Weights of a small GPT-style language model, trained from scratch on English Wikipedia.
Architecture: untied embeddings, normalized queries and keys.
Each number is 128 + 32 x the weight over its row's rms, rounded and kept within 0 to 255. Layers, rows and columns count from 0. Numbers have three digits each. The size before them is the row's rms in percent of the matrix's.

# up: layer 3 MLP up, 1024x256, rms 0.422, rows 583-649, columns 0-63
# down: layer 3 MLP down (transposed), 1024x256, rms 0.196, rows 583-649, columns 0-63
# gate: layer 3 MLP gate, 1024x256, rms 0.394, rows 584-649, columns 0-63
up583 099:127091122091084118145138179117167120131150152028099108103067063072091068181135134112116091122127104116095095133132136104060150106082142115073131101133121090053143097122168118133070143168151088
down583 102:143098129125137146099136139074129124105133172106105112100151176099125135157158149145135106135103135087152148173166155137129127075123129154137109120113126139184126151110154031122140139099075164
gate584 098:133143184123136144114151077123138140146127097109146136122127127149114069136129083109118096086174129133067188095134072175154111146128175174110125112104117129146122130142201112150112136172182079
up584 100:102111189142133191152110122118210199201128131204107064108148138174057139143152090114165081095126101137125129098073177085176120137180196145150117104083133163128092113092162083099113096110156131
down584 097:131158180154061127173155144176166145136192154081121112107135102120158185090157169110105138123207144100135136115155159196097085151105177114196101123130120139153088132169171121146129120132111083
gate585 102:120100131071121167122172085157136120095133151130141173142108082106129178097047123161193132107136131110110135151083102149105140136087096127088099147156127146190132147088142131071092085135084121
up585 114:091142113126192101103183126103165094166133139126147176081145141132111136168135094136147129100072126121165171186141198127118125155176106133138103128107203170095121083105097144114085163091084088
down585 105:071193092156104099134098111131083143089115095137125135175165128119159154069082131143157131191106125139132168138119041140099127153167150143103153108102112108131149089150109082080159078162063135
gate586 102:148084146134163090193139151117145148128112146092131108079114173056174187084145092157125111086137140106109162130086144097109159099116148129166112135173125179188139168145086126106096152185147164
up586 104:107089086136117098138090108121129104095112133111165107146147117160095206133146214105162158073131097154119109126105155076140101114132157140142113186138170100138151105145162148137166136118134188
down586 102:116145189108160109127086095149185131112147181140070162140182160100104125189105122159176174132095071133154137144155132088111146127089143190118131073135104186071141134147170078121125177109131078
gate587 099:074126119211135111095151133127160059143133136141108113076152155178131157121171086081086179092076112128060120141102169141178144110059161096155135181101132127201156109098079101133070090178129125
up587 092:113181118111132163094138100106118129097127134075143159114133090147077122089105135134118166153137160160158159101172181128123078137191151177148129094161100127141113170150101076139152111117093122
down587 102:172118099125125133135059075108135135172089103126134136139128127138098168148071078120133141111128088065126085169100124129117090110178132110145147108111081093082077093133148162197095125160134097
gate588 105:107132143145097108156141101155086093129088120115126183114082136168172138128137116126087165091150157064067101069107140129097147124125146188092128138126120072139094167155123187140148070087089128
up588 109:078130121153148116180105116128080134160110094123108113134118034157103129129123149188051109147111106092139185091090149106177062124091052158105161103154088086128112120150152141238127106058151151
down588 100:174130117116105132128145161097153128067102079167159072127063188081141084174124081087159140164093150074141132108061111146100105159133110081135084099108150138134096157137120163166130135148124126
gate589 097:167149120113134134141157108069151119168097115112093097071082139118123196138141125162088064097143102099111114083140138076107124117129125157144189125108142171143113091158103055084136120155049132
up589 097:153116135115095122160124094127136144145107147121132137099135097135086143128154126153181113143163167085149097012137141108145180090132211146169197143147117107110148099134133157077127117137060135
down589 099:201120182098087126161115137115132129115111159094123144097136118136119131108161162179120130105207170047124143072115135135125159068154134128183121141104140130100130111150169113112087141107168154
gate590 103:124137137157121080169082206119114113114118143135121074126153100139108158117158188126173143154095095144203127164158191116147159169180138139154128147117096054167113193151157136088144110112175136
up590 100:132098145154105119162113114124145110093107123155103154084147168144117089133142103152113107109146155146025142060099126120122133146114104141130131183154183148114063091080070103133164143113102143
down590 100:102183145104119135127159200172111132111116114121143163099079098137125156105085136110114158103124089102144127111150105129162115114064132105081164140100124150101102084155090188148137189113154151
gate591 097:134166155171117102173139139134125116173122158196163127144144062166109174151169132134157124137147109155088121203131135159127117160108099148137122137094092108133163159206091184082133135141068137
up591 108:107123146103138090142079111160118124122152090149051141136114125101124134140088140146070138192159150137164161128156090181069113159134154123096178144119131174125128076084113126157109159095157159
down591 099:092158099118085154122113109104161053146118117082102173095170162118185085046121176188073156198066125186120175091104116138100122172097105134138176154075132150142089134169116099162128098125124107
gate592 095:150183135108080163161077105123123147176162128071086113154165194141174174138137176151105158121112161191114112180191136098165058151099122130164088165127109146096183102087072132143144102185115119
up592 091:101119174098181160129095141151106140122144112131133141156156118093201127080136133139095138117110104181168160148166131057152166113121097121083183130125085077098064140159069132129152063175133126
down592 097:125185126073135146133096151092121082157140158165151137178128066137120207155150150132171175142111126157126049095087084139157133079140084123086109161112161190082108094117145174152149065079120065
gate593 101:129174135119219110130120090122109092136126132081137150186153180143094125144130064096104102105164112144098113147213147095052206147124122142085122122088146150096146143160108102102142126125125144
up593 094:119131108148077134104156148109111117130118203087174198101146153087172099178092129127105109070101123117084096154141107121155110147132133101123120136092090159109109129145137097071118157149156169
down593 102:125183140125127168187141113093136133143166137138134079070111144107119083106146129135128113109105109145171109050190178124143119095085144116125153088150132129133135164194145132058114150180173158
gate594 102:150100062190094097176111155098096140139141127142081182147132162140136114187155162092166099103064159100152070137163108130128089111144065152157203140071085080084144139118135125139129128086090164
up594 100:151124042120207044147141087124064097173158159116098084159119161202103181135180165124113152137128142090125115111167110129103100154137088160165139133084169092101150118173099123147120143109204117
down594 101:140146179141165096080090086129121171168066161093137123118158119119145093084084157083150121100054179202114114178152157185176108145111107122132116129160153128166106161156106100172134073123126150
gate595 100:126062164148102080126131124155084141097137094104122123155091115147198127083140169111119155110083101124168215124098178100148161092133091104144131126078082182135119074178095193124129109144176125
up595 097:141108124108185046176127065085140102103088132083110154177178129085126095147118126114095169121120170105133150123113119135124134161169153166121097139184099132227054118096141166152080128105138159
down595 096:124113096117124085097100157139127115138137112141115127153112091149154171108124188088160170084146119079154122132100131106167144110104125127138156139079136155118090124135124199118120152189135106
gate596 100:118145156149116187110104133098086149117153097116128124116143112124082129128113122140087169059077087076182111065195166126103235069134094100106138131138166091130132073160124151095068133169121150
up596 100:128148121112153092168176135129157173099118100158113124088134128187148143108156173101157119171210116142123133177108102123105102165106157149077137134146068097150130135122128151115116153077171132
down596 099:051134122131098145147143083126169156184137168116060129105187122140106111155202117118139200154122127113130078146133130101129186127127112144122162103085052124147187114061140153170141175101151144
gate597 098:062115067143124174128129123092099143112114081068135094166172104084041188144172099144149092136082167055159137212131117110049121112122108159159106131097115141130184106133138096151141163122136199
up597 096:088111168059095172169130112168128081127113098115165141161092071094107159139114153107132098156126167129136155133120181150153194170135132121177174074103153137171113141118150114097114129166151122
down597 098:102141085104146132090134064142078137127135152126095071136119155112132125078184148065086120136141154136143102072122124145093152136127098155139119128136131141097092147123173187166133154155134122
gate598 097:169129121131171192147100123130092153067133103107126124127120101130109137123107094127109178145128090120153098117128113150175143134128087097152124124142117128118115141103137103116115127109111070
up598 096:172124077155109119193103168065109148133127126137144105150169147111139125161133181166125106088136158136155090167087142130149121122143118180073137091125085128125107173148143179187113121172156105
down598 098:148140139180178171115141121137081114135125149086123111065142103176097113146130060158121178138142130111125135126228083121134145146142137097147112134081120152176119174179105184110129110120185172
gate599 094:148179137121161156126201092080110112127163102104102155124147176141112120184132098074130109170119112077150162142071108184112139143160124060052100145107130072116140157099131200092159161100079137
up599 094:087152091098079128106136137118154152066074162100130212085113199129109112185115128139146139167153156145044150161078132158135128158186135125072149199109123090140129129102099165116092113127126139
down599 098:083129118126094134109171177140108165112115174178121113105140183147133126167132054132129122079165139131176107078127113150112104152101135144067140160083128149151163131124062102123109088148096121
gate600 100:133124180161114094161081154142137131118106143162107159100138131144124164138083145114131100149127103193094101128107185113176170168124110170158104145149173092085173082124142087186127154173121188
up600 099:146164128147106114157126174179124139159161102162072129132115130164149096150137172117097102128146092191106139172105154129212116087120143103142120155139148128101130127082127142157113146133165130
down600 102:147143133113187053138115134135076093106172103129090202147194148084077156142124143087136132151112142170141061101131121098156158128141131099054137066156098135204106141137128109166070118145046129
gate601 092:091134115142135113056144170136080123107107179119180132195130100159141095101096178087141094045141119104106128135168138150096109127123152100149170141120103147136163118124105155114236181137162155
up601 095:170118120146100074122112168125166173087143151133159142136095114088148179164177101099113110149094171141122130170127134138121131157095158100140092109099110081106132111121089135166121133180118105
down601 099:093069116092134098124100145166134150109173084140088146114130177116122163117142156124146084168154148101127120130101141174105085134095145117156116106098111104136151129130119070105198164147065148
gate602 097:151113157143113174135153136098087113146165131074155099123157129161110149154128110162091096146126064116160107112158092055161063084125165110119131088137153092127051131159152101098124086119147139
up602 094:119100133122108137140121147130122114126156118126072088037187174124095185153133138131116134145132110122141137146106133147128123154165197071164178104140136116127162098116182142079138084174143172
down602 097:151087093130110147133129174066114123118091129127180090109120081124159111160145168141089104090136172192146176105210087179112062110141143190135154105134128109165108148147189120073120105062171143
gate603 102:180077152125108137127135139186180136100091111090137177111133126147111142114087098198129090121172101131139098097101101093117089118095111101107177168116097143105111123172139139119068144104170169
up603 101:120133064143116103161145132113171127141114123139114185195164129101121134066153130129120121130124146159146063121097093111151179156112125164108057134157071136121145099116164125109114087141143190
down603 102:153183167117142109108128139138130149184142127177159146076159099158102144185149073109096155124118141119063135180105130097132046161167187187163159100110174173199140097159117116133125087128077124
gate604 098:116218171147107166114168149137105153164118119060119056170119102156171151138112115136129100158118081125167143188160155191146115141126076091160096109090052132179134079148154148120137130092161174
up604 098:134079117165125101182119103180112044109144159155101146153196125096100106154154112111088145046093145132109195118133122076106179156081130122127106114128090047104215119090102134117112119111161089
down604 102:099176125106106098088146095144132120095133094152083135141109104088182103161134169159123080127156133122146107159107081168150090125119109135192170140142049099153091031102140110110157119098183131
gate605 102:114174133133146097132127144139136123135123155079126085145114127134144150109134102161109156133123175119109142149138158061093137071099202133154218102100090122079107151157089151114176124130083121
up605 102:110117170126097139102144193118130072114106093120217101197122114125095142153173093165128112110177124082182112115138148132094144101063216145081187094111172151104078189160083140059163167132112125
down605 103:134162079150140099135149100100183130130106188099215121068194170147124123114106166157084059125119168143166111170149144107180138136202133158094097204099147150110114091144062134187137126151122147
gate606 103:093105091074133141118112092136128141146153106145144111138147059120121102130078115061167130134106127179140150171134171165132175115116103098174128147111159087132108171140167154047165128060076183
up606 099:076181096118193130142131104181117110138142142132065083126099146169108148142101152078144185102172143192084173133150172131107139137148145083167101084145162157097158166081140145173204123089105153
down606 098:108080151096100135113128129123181194077174138124122145165154127123161129149093131096122105156149121167088147129095136146194156183132154141070124163125180069132107137081212090090103155045136145
gate607 099:129113132132163174095137156151161116140086124119100143128104098122074117126124141083131172119116101121086210112140162146134115164138098122146078095128212171134181093136193140146152127086094211
up607 102:125131113173113139167134112142079087127176130082143155092130135138087143183074108155156142137115151190110140120164117130144115104159161152117111132080145067070143162158129111109105118123228071
down607 104:136114135090105103127118169140092096128093083112127124128103134210175138138126093152163100109132142141153098102151040123187190132057125148096135119118128100155102150171071175151094077142096145
gate608 097:140140134146169169140146086121143134160104149084120124102110125185136168132130069096149114128045161173159162163131136161192115124120134136092161129160113123118137124118116107092144104162113130
up608 103:132078150132124173139140162088108101134074140128090102125114143128153205131082159184133115110087168193152122122141108134095117125139138146120091143092136176178126029118084171157164122106124143
down608 105:049091107090061120087102125130177087149146189177133163119170126147174110076061188061129135121130092179154174150171102088168141133116095162115162087100101103143154130146099129120151105083074105
gate609 106:190154127075172110160162136151069120100099143131145097040092130107183118158093135137083086124105143111139124104096153174156192157116062157104162140130102141109119168156082181061091132171157065
up609 101:151125162096103128135105191142156156151125090115114086161151054207171107177133139125088143094116144137161103177086134125102160206149060118119142098135163137090182127159075126141192169120157095
down609 101:234166118110146151095098091079090114123151134101112146100117118189140140122118104089060128168093099120066174129112169169111110141129120165134140092116027181196076142159096154128123114123138153
gate610 096:067160186142102126149121115120129117120145101116086079107155115134140139092097101092213095116187137144100143160165189144139119158102105157161115108179158090143098176172113203152171142145111089
up610 098:115168160093129094100122090197102104126074109132129180117103106159112179195112096072138127115136151106140146120071066127140152137150172097144176103164159110091047070175117123126118101129124093
down610 099:119185142128134073103125128146110134142161132099064110140118126143094153162136054158143116153116098188035166155120118146135190091148154186173156168145086132169153133189135100136143182110108180
gate611 102:148174155140129135168101135112172165137024089143137095136109151127170127119132140129175110096064115154152140054078171110181089141173148126160076137154112118132119128117028127132103135094128118
up611 096:136099159148170108170090146141169074109157128131109119115124130065103092078148102131156159121081176135169149110113092073088125113101096151200114073129145157141095073159099142108143128103129138
down611 094:124144132118109159114120190153150122167124095112142138096115150162136132088188124175090098187112176078142126114159113111138175092110127118075114163071156097128136116153119050113094171170113093
gate612 102:116132029157135141087101081121109117058121122117151179120140087113097133147159166119147121132148071181151163145120086150055124150134080092163125188125184152127168139138093176180137068137114175
up612 099:149105186151141150157129146148131178133141119126104064112132115147150160147100061132097163125101137051167108116080161162159177102138151127103086083140111123108165113178190097202097166144112137
down612 097:139158155167139153181111186113133149170111085123111143108179110148170080044045127104084142126128151160149115160150105176099184149163113150147092120144110097142149171132145096185219152116081119
gate613 104:141093177130162153184153124123189104210114154085082147150188186117135103107090126071127102108125091075135099172093125185121141071104102118123068146136122156108065152098151137131150108072136141
up613 101:150113146128076153143114055126133117177119135125124152173175122173106107107080222121158138141189092084127106166115145154117166063107145134150144138088126206139153121130169108155166162077125126
down613 101:198098170143122161165182076181101189126171167132089180124153118152135151067147135121100125172086110090145098143118133184132130105123118139136117118151112079135114073141061101085132075129187161
gate614 098:110153080098131175081175125134135153100084127103151185117174164140062168127091147138114096150128141095084093128170118139157101136159079091158094118150127182137148201148171115032113115119090141
up614 103:078103197155167167158105125106133133068152058123124126136174108046144061110150113117168118116037109158127200137166121145145094109127135123176170132144191165091129132156124147117147096122114174
down614 103:128138085096112120131102144106125091080086202156117097170064172161172156159116131104155134130158133125182113048088147146121176146137127101126169089124188128100139122103066107133028155098090128
gate615 103:094136112153137139102115163199049140144101106069061135153137113137170104106131105162146138095069080139122146093160154177167107135055130158125111137145138102106073113142166108133179123163156122
up615 110:206181085140131123207062117135096172137169131137124164122177122175128187131121107160193116178125180187130168172140133107076099151131140139113116132131111125152139074089111090164092177057094098
down615 108:103100070135178098117107135129134115155085162105153158168159182110166135129199125176068157155101125156146180085131108153114051142080157117131093164117172153159203172118157139095099168096134071
gate616 103:175149147083124149085174090101113100192130090134133205129153169136140094136157184135121113090120119064115141071075112108125155189087109070125141147122111081166122115181153133113137174107131120
up616 100:116143085177184095139145124146144128151178104145131170140121170112082147132081108100143132115106161161147130143145152209091173138171129144116066102115155143071113062105185110113123097156190147
down616 094:138123101140163106158116209114105077080137036115141073160153120132160094122074114104099121089119179184178119136147179063129120108174119140183098130103076154150087143141182164094141117218126139
gate617 098:133149093085105125134140137129138126099050132108124140097150150127164108183178137097122192136186148118142078126102153180143180125094154155128172198118121135129121103083118129177192112102184128
up617 099:130121109160129057165158164099123146081120187139102129159136148108106118102135152170094111144140118138092205191086135100092140122114103108098075120148107139156133145140136143083051123190107092
down617 101:131174122070104171050118128126063136150185103142157119140099121192151084145109145152142144165127129139108122156183158118091170134126161141099147147087041093130150111141132116125098119135074134
gate618 100:153104076125074126140122193103168130143085111109084114134122140112087136032124136137123134145052187172189136129087150127152084106242134107110090188125165149149066079108165110088140089144146110
up618 098:117074152066140122126099153125147160117145156159172168137119112148114119125178178152141151148234116138198101124126049120149157120147129149125102159133127072147116100142092118126192110143156127
down618 098:171145109161141111123156137170093136075130109111165133160128122145147107089128097131149140091173116117141132169204150125151131108135107085105121092132135164138192138124122117123135077127139117
gate619 100:085122124090153125090156157106105032139084097148066144124146135102137134149107113116152110148084151100108168139112158111176095179086121085157136156183194113137098096180129120132123134116154214
up619 102:146089169104120134147031094137135116113196152069181137118103092148085131137131062091140107127127086119124151109173074139187108125131168147159131127165073117137103128150127143081127150138121063
down619 103:123129190163107173120129096145167140084116199115124160123165149115117085127130130106142098154136108149140176094103129090083153188142183163116128141169169136125156160111169129094149179119083187
gate620 102:177120124135115173165147114138141185091168150101154088198125134117074126100067125129129126121174152169143113075122123153096108161170094131144100159139145146166105070167149128074127089170083167
up620 097:150124178114087092148099113124155101152174113116088132115148105106056129118141162146147134075175135131157120087163135131095122110175121120152129095098111099145136114162118113109134139148144167
down620 100:160099143133174163148168063163114175165168136104132152105133154142108115060096106175063157112162171089174115086175108107144072148159178141147132066127148146088158075122161105118108140093110164
gate621 104:160137168105170128114135143061130165132118060128127155104166118133140129134176094172055172096198145082137137094081123146097093074114141120122078111127100119166132169186165134177134171083146088
up621 100:127120179148118156132133134124101115150165182129153156094045112134162143107069115083179036146099110154115129176160098124147130152159163145102131092128109166109110138132147099091120106186129130
down621 101:075188097175080118144156072135130158080140067158129075138072121096101106129078111063134144188123111106086092091159124092071176108098131142144094105104082114140171121115065177123166144134139126
gate622 098:126087151116102043120054136135115143131142144099129118155122138132147126160162206129190153115133089139122087135169205126088167128118122098172145141107124130099121100183134156122161050106140085
up622 098:109120162161119110108143041100139140154128151088133179108190098125127165113102142128131163127099130131143163141090060075122110174097124199141135108094169110105146096138110110141131146126062140
down622 101:102136115092130112114130130165085109115102111114112102087171155124084161101102107100079095129115158095102194181096122160158154054124115153157140128115126098118153145134153105030090169139076157
gate623 100:148169159145138107072070152060108125130190093075146114119118169136121145109095146147142099127148137162115143138155153156124160156125142112150093112094159109158177138089097101141103136124155127
up623 096:152148144113122116059137093049103147140179074106162105160134128059120114132113105137122089104142154119116133129171158118162144172111119128146158147071188037132161116029127130145164186126123146
down623 103:132167132122185172170118118120098165090105115077174199135100154153088151129121118099120173061079184126095098132122144126129150183102153132151107083115105088074176159073121060116090114131145138
gate624 101:163148178180117142136119079131139114160111118115144134144134187194173147121156164142171073135125149136067099128125149174174123155111160161125120086133120089140110154100155105056170147145128103
up624 104:111233082112116134133132149109069140093126176157074160062100091132117102095133124140113141109145141117134100129135072069174154142175094129167151096087103090109130138141169147085159140130098128
down624 102:102122143033083136136153140191225143113097164112135134129146088100084110150121099094153140117082125156128110124119192059080188083123105115111159172108112146046106155134184150154161130087089091
gate625 097:102171143109159088122087105120154138164113124087108129103186113116105166128192178100114176157115102187109143171115139104095163081106158113143173118115170201161160139107117134177196188147132087
up625 092:169088092093169129139151086094161138093144115113146124141150144130150091132115126147196133136071097126127139116123129149124127096111090164167102164094061156160163128139160101121140128115188124
down625 095:105183161133147060119138138122148102172113111136102116114153130064148165088167174106149156115178084045094124154097180141185097146123157093096128147158111160089071153121140134111115169184168151
gate626 099:135141149123110118139123106141120118146141127149110085198077212062152146122118107099143123153159184142094164111153130108133138106141146111140144170081115059104081166094130146140162116104124125
up626 099:093118083097161143145110111075119130179128114133135176072072096100111140154141150113129136078182117124121106179141126099113110150134180115120149147134101112066088141171161128140130095139177088
down626 100:101123126156116161143158193115157099115133085106140103086121139129111089181174162111136121161171075161125087179162156115153127130085157098113154151139137152122117088158137119149173094178152151
gate627 098:153142146175124144059117073085127073149124106138096133109150152117139127080112148078113107111098207122116081163088162171107135085135149063129106170084125115100162150100142119109168102150088138
up627 097:117091138121143136135098126135160105104173138108145163100144108181146118094092093175103115158111119179154145143072134192127111069080152124151188151090109127129176118108211095135142158136118119
down627 096:164047086141167126158118134119133122067147113114093116085137095148133116097172140128143105151156218092131121169124098134127107193058164118147080175095135120141137159162067039144166084085118136
gate628 099:146103135188194134159102147128130101143126096128149120132132168075106141123124132171030074108141149098157181112103143087122117140124077113070143130116186163145133080120098142135135086060096132
up628 104:101110089066094097127117098125093114136068139096083141164124135095160098103080114108129174167064130114169161142096129152163185152155093103145081114150105142140100086122102115121084151109162104
down628 105:097121066135079113051141106105117131145080106129137138171152092115143105081140123108099175129088128155098140105146151116136137153085130152191111131124057147134162183142140160044139115140137140
gate629 098:125150190124157164081119097131124142062120188193171080088191109102125116120120157176161149106120153121121153123133116143150109091107121166091116142108178098132198104127150139081166145126109162
up629 098:111128145120123143074117129152068128177151113132154115124110218136153113092112116127097120125135085091124145122116057146132151089122207104151159107151089094157122120106169168152122119135084135
down629 099:151093122129117126133108098107102116105112130176106085110162107133101151143164141137172102127140186134142151105117143076127063064150143104136092148145132145107137152173095120083059126135203140
gate630 094:129149085108181095158077161090115085158095130146152218132167083117162127136104161151074046081127171121160118138066142182119162151155104100073111160091148166145121112143176081129104096093131139
up630 099:088145069137143111113086161116103157091136099073154120094117135128108139187130101155132114149108180178126119087110140069159144165195095137125161180126098166144151117111139122126125097102086158
down630 090:117113156146172138139098168104173090119087162121173111117123099119148175151156116102106106132167129148187136092058131139114092157144167142171110143117121119150129139099140237181133065106112092
gate631 095:077203155132122098093166188201107109128157139111125156065134106145162117146196103110204134094142169113131193087083121133142168152115116126108129112168131090164129125091133146115131186132130172
up631 097:109166192109062102082099159118110163126181135147130140084124109125138114180153160113177142132145147092093130151133150138123162149088115137111169081112160054087117150096123154133206117080091191
down631 093:159153161088129146114138157205144130088151140153115107103127137113146143141150142137160103131178108167142119116070140164147114118131081162120078092148160087114133143129116098096128128139172074
gate632 108:140173141121058141148153154086132065154159124055092136113152151125103094091121072112164119225132147156134184160128243131148126104110136145143109136177087184139065147103137109091164146195129149
up632 104:105097107113158186123143149160168079140165114101100183114145146133137094095183151191198142146152155148112185138096169113076093138058096117142162044147111085122119160161099125136106135126140118
down632 105:138148129169106136118066167142071128093135129036115145143139069153113128114135168146141081086153155055136120151159179157183059125170088089135116177180164161148097129202163183119135084164111134
gate633 100:093131089145117193104091101135152105113126138069166125135152075124121149151132085047124104163069155099131073140162119077124055173095108182166151169138105105135132174096091106109170178102086125
up633 101:077108174151153072132110153122118074128129125126135148149089163154111137162059120125119130174111071082116155122117117089137160116117132161107130117103139139097103083154107205080168148105121164
down633 105:058090160116160155151106103081096163143122180151140141099153101122103142106079128093117127165095156168117175169189118185113138119122151119146128172150066112074106145096093216131151155095128092
gate634 102:080131116153123151140126138124122103159139142149131078090184064133143106107158079129160103093194095133137134131191124135107101088123174190147148152067136138094169153152135098092130114069094182
up634 106:130096150166099153159121173088190137120141090081156076046141101152126135134215163147132129166111116164164099113169159148091119176084099141147133129108128133147111144145147117120155104142142160
down634 104:159039064107123189150125125131150117149163080148128139112081159115087116195187185071135115154177104107128140103102101138118151107160070137107121101141156116109168107171153150137141158155078102
gate635 101:109042102102163157144137175085134177139096113155131109133150130173109075084148122162113143085127118142151133158167122133129065119138145167160088134117041185151138148170126129154164141148193207
up635 097:116095144189107078122160099146089107105195093128108123125141144187148128140139173127176063170154165143148098147128070155127132048118144119108099062139080189101124143066157110115143204053138154
down635 101:097134151144085206124131125158087132113137102108092095202142170164157174117114162162126089094171152148101089115146105123138107137128102119161136160141128136148121156162135100158110135125095074
gate636 101:091095128121152120219136162146100161085101086126043154133082145171139085129055139110113117168193200083159171089101050102103128122119129097147142136112107110086085083118142151105144175115186151
up636 107:089102130169080142140138135165115097181107130149096125147122107084128131153139164165065180144157177100100187141108094095163106097166085152149175146144203140153122114118138134113138086121183105
down636 101:108129145093087090117153116147151086116172108105182094123157149213111152236176124121152069098086072078115062121060181126095127093085155097094137138103151115121185132153134174104155074089119139
gate637 095:114131133148113169131147201135149152161089082089113080093098130163079139109128189171070081128117144198177173082155107053155189155094136141139122183149143075115129087198084100086120140157104092
up637 097:124099097167136132097113157174128146112139130136167127136057138127172091128086109197143081098127182132110133113219107089117167131124117119154143141102200125138112100140134090168072109085144174
down637 099:131160148099136165098103087139115143128132091109111109200202138130070202123081163110113118203154088192105144084124135125182150162135135134098172101170139086066124161140098166146137140086124090
gate638 098:107086135191130130138122179152134098121088146107125097118157056111095153147099102102187073134051109165062152131133129101135109076055070151165046186142141148171137143098108136080120133101125100
up638 106:084165169052143131125127047095134101111209137116133184119149137141090063153140153108061131114120165136081156076144083070125137185139114165152154153117151114094130066076111128156127169154114147
down638 092:130118135094113133100113082128072098090095184128082131129138129136136160142122106168085139110093189146090128050104125144093155125140121174112128128121092103175154134128171075164215126124122081
gate639 102:159109168126152143165137137170074080171089136160093098131137187147176120142081111136143096111139124120134094169145090094132067144157097154108124135099071124163131177159114135085098178153104095
up639 104:131193122096155152170156101134187155084127172209070104052123111087160141108082144157140104111114165104134116100146126094122083101066118155137136167111146128053076151171130127145109125153156164
down639 105:112105162143052124135167157127038077113107145115121133104160080134108173175115119107105127152158139076062188102182124120120143139138139149127063189099096157127103101156152206118128109143096085
gate640 101:104121126107158141082085105142125143149112157147117075082151186085080121137135158123105138124196086161126184142115147159092138085089128163168150132109137112115088161151086063083129127171115092
up640 105:131123072103070163170107103142079158102156105047103136205085072125156106194082114170152101113108132107102104151061144133091152168105138102157081140065118121107094081128130114118117176139093100
down640 099:129188073127076126108158153074103113151116081099056112175115124107196119058084116201151134172120102127131111181091187100106129123121109149076104110100120139159100130133145094124149148156145135
gate641 105:100144115110163108090151127102114075200157091115164094131068108066143147071126076151124147080081189097059123132145154183153121098154144112108098162150135078083131142105137192120155116113097144
up641 102:123131124114094130083157168186171155139100056125125161083093142071147058152116160102093173092146220105129126166116162161103096153100066113098132087117122121088154181108108092150141144107161104
down641 102:155155105160130096197173136083135142101148039106121135039118175114117127051105103162165132126104172130148153179166114134119122110117157124141091102156112155104167036110147108061196148099172134
gate642 101:123147098141193141099101099109093128134201104107111140107138148169117152002147117149089127116069078145080144130086134142126132133100090083158124128095166107201157126098134148158125188063130104
up642 101:146160106205158115044120108132130194147107158112108157122131181067107153160097067123167121116154097097156097111134151171170138153164143083107133214082158092092132089197069170076122073135144183
down642 101:051190122118177115118184124138107072127142118141120149147146127119145132156114139190159101124122085166143081129143207189095112123134103136120092116103088195106150140097161062134116113128127116
gate643 095:169163156153166087109137083037138109155178144115100091104110120171093094136106124102114072191114129088129117153090072163114081129197111165141139187093074127136100152143135135147145132079145125
up643 094:109187163121138116207101098143162122116165152193152100170154071163104102144100208128154158195113111078128104086123184113152053101161118132099127095088128129156167148114142102114175087096132121
down643 096:193183163178181143143163132113153151154153160134164089150144145170105097134109151138120120193189187087130107097142108080199049103172101124175099148144137157110082134142171112170146177151119061
gate644 099:129107119113128154111149112124082109149040121125101148058097167107072166099136149139115109142143093129084067130102151116125125107118119111104068149126164115141063150157128148162136113052134094
up644 099:093118140161103143124117086122113153097041167115160088088110139090129154082144124105184122185160131117093106121069117158126161158126078108116088194163125147146067128156122175165128117083122135
down644 101:112093131120160168164141130137100205116174067136121130150066125108096195135147099204133157121166125157139160110144092153114152090102082161174061100045131146130091116081160150121093149157182088
gate645 092:158140154135143142152152134122103139129136094146121128150119147133148095135127113146155097129166129114134143159135133125091123152101147168108101183080112074121134143159191174121131111176127163
up645 093:136089105113117098086102090118101114082165162077144142151110085109112139107125193139152101099207105135111147125163121118124139180078120106116154087119166158104096105107112130134072113130112087
down645 094:087141138132112154135168138137106070068181092131121112150121130108099099127118091128137168161156086135080102094076098155136070067153088094053158135142193077053114143166118091115125124100136159
gate646 098:099119145176159121124163111055135106116114098101142115131148198072113106120070149134111116141081143143151135136140167117099073147152160088137113172122133073113118152124145128140163104129121119
up646 100:158188182142059067164036106100112170104157068142170096113046074126056131089130136118145116133177127176142162126108133086090112137195107171153102135135062164163152144100154182145143132168123144
down646 101:129117166152099093090185130136098128100123123100123076135143204171142145157139164063155136160136082131132109164116078112137144108160132155144151146075099148151123163206116149144135136153114147
gate647 096:139084134105147118125163109102075119131064104123099146165129132185120160075140103188148080168059170202195122132105097077148111114143165125080145137164083080109088096072116156125154086141099122
up647 100:117082135161170170124111101145081075097157162175105153156193115134115104140166182165105111150120097179094137184167138105111124162083150172111120125146106141147061142128109118107035123180102077
down647 101:165140124203096196201091150140132149095073094127145154111137148094144112119147145148147116101183175133130142157181164108121173112119053144103077207135111107108080158171145130194121102132176111
gate648 100:089160112092116167090092127089105130134054159126112134123108048128161160135090096100075127127143102131108169176146093094122182129173106105132125161111190162134172110178166158111109122124141164
up648 095:071166132200137170100120131130154130126180150180152074099143176098133111157135175153148121148099134138156141156133161126111127216108114128166118123077130127088119142193177101148078135118191144
down648 099:099151190192155097198121146092146106114190125146135124150161159097099118124086116130133205110102089087093104048106112133151160108129142104126143163123104112113108126050132130141175135153122175
gate649 100:152133100129172119154138082134120158066170203105115138111213088204181110121120172124147104152129076191104141069130102106135141104164117119118097189127111117122129142122149124117135157132142130
up649 102:078061112148153116159137095139103099112142098140165131161166175084126162241182146194102114158152156152133169101096187106154177136107120103152148093058173112074107117106089117119101162117135157
down649 105:145138144090150133133104077191134143148111123140104112147119123137116066143084148128103091139100110145069107108061152102161084160116091091137188184143209162152112149102128130122127165173144111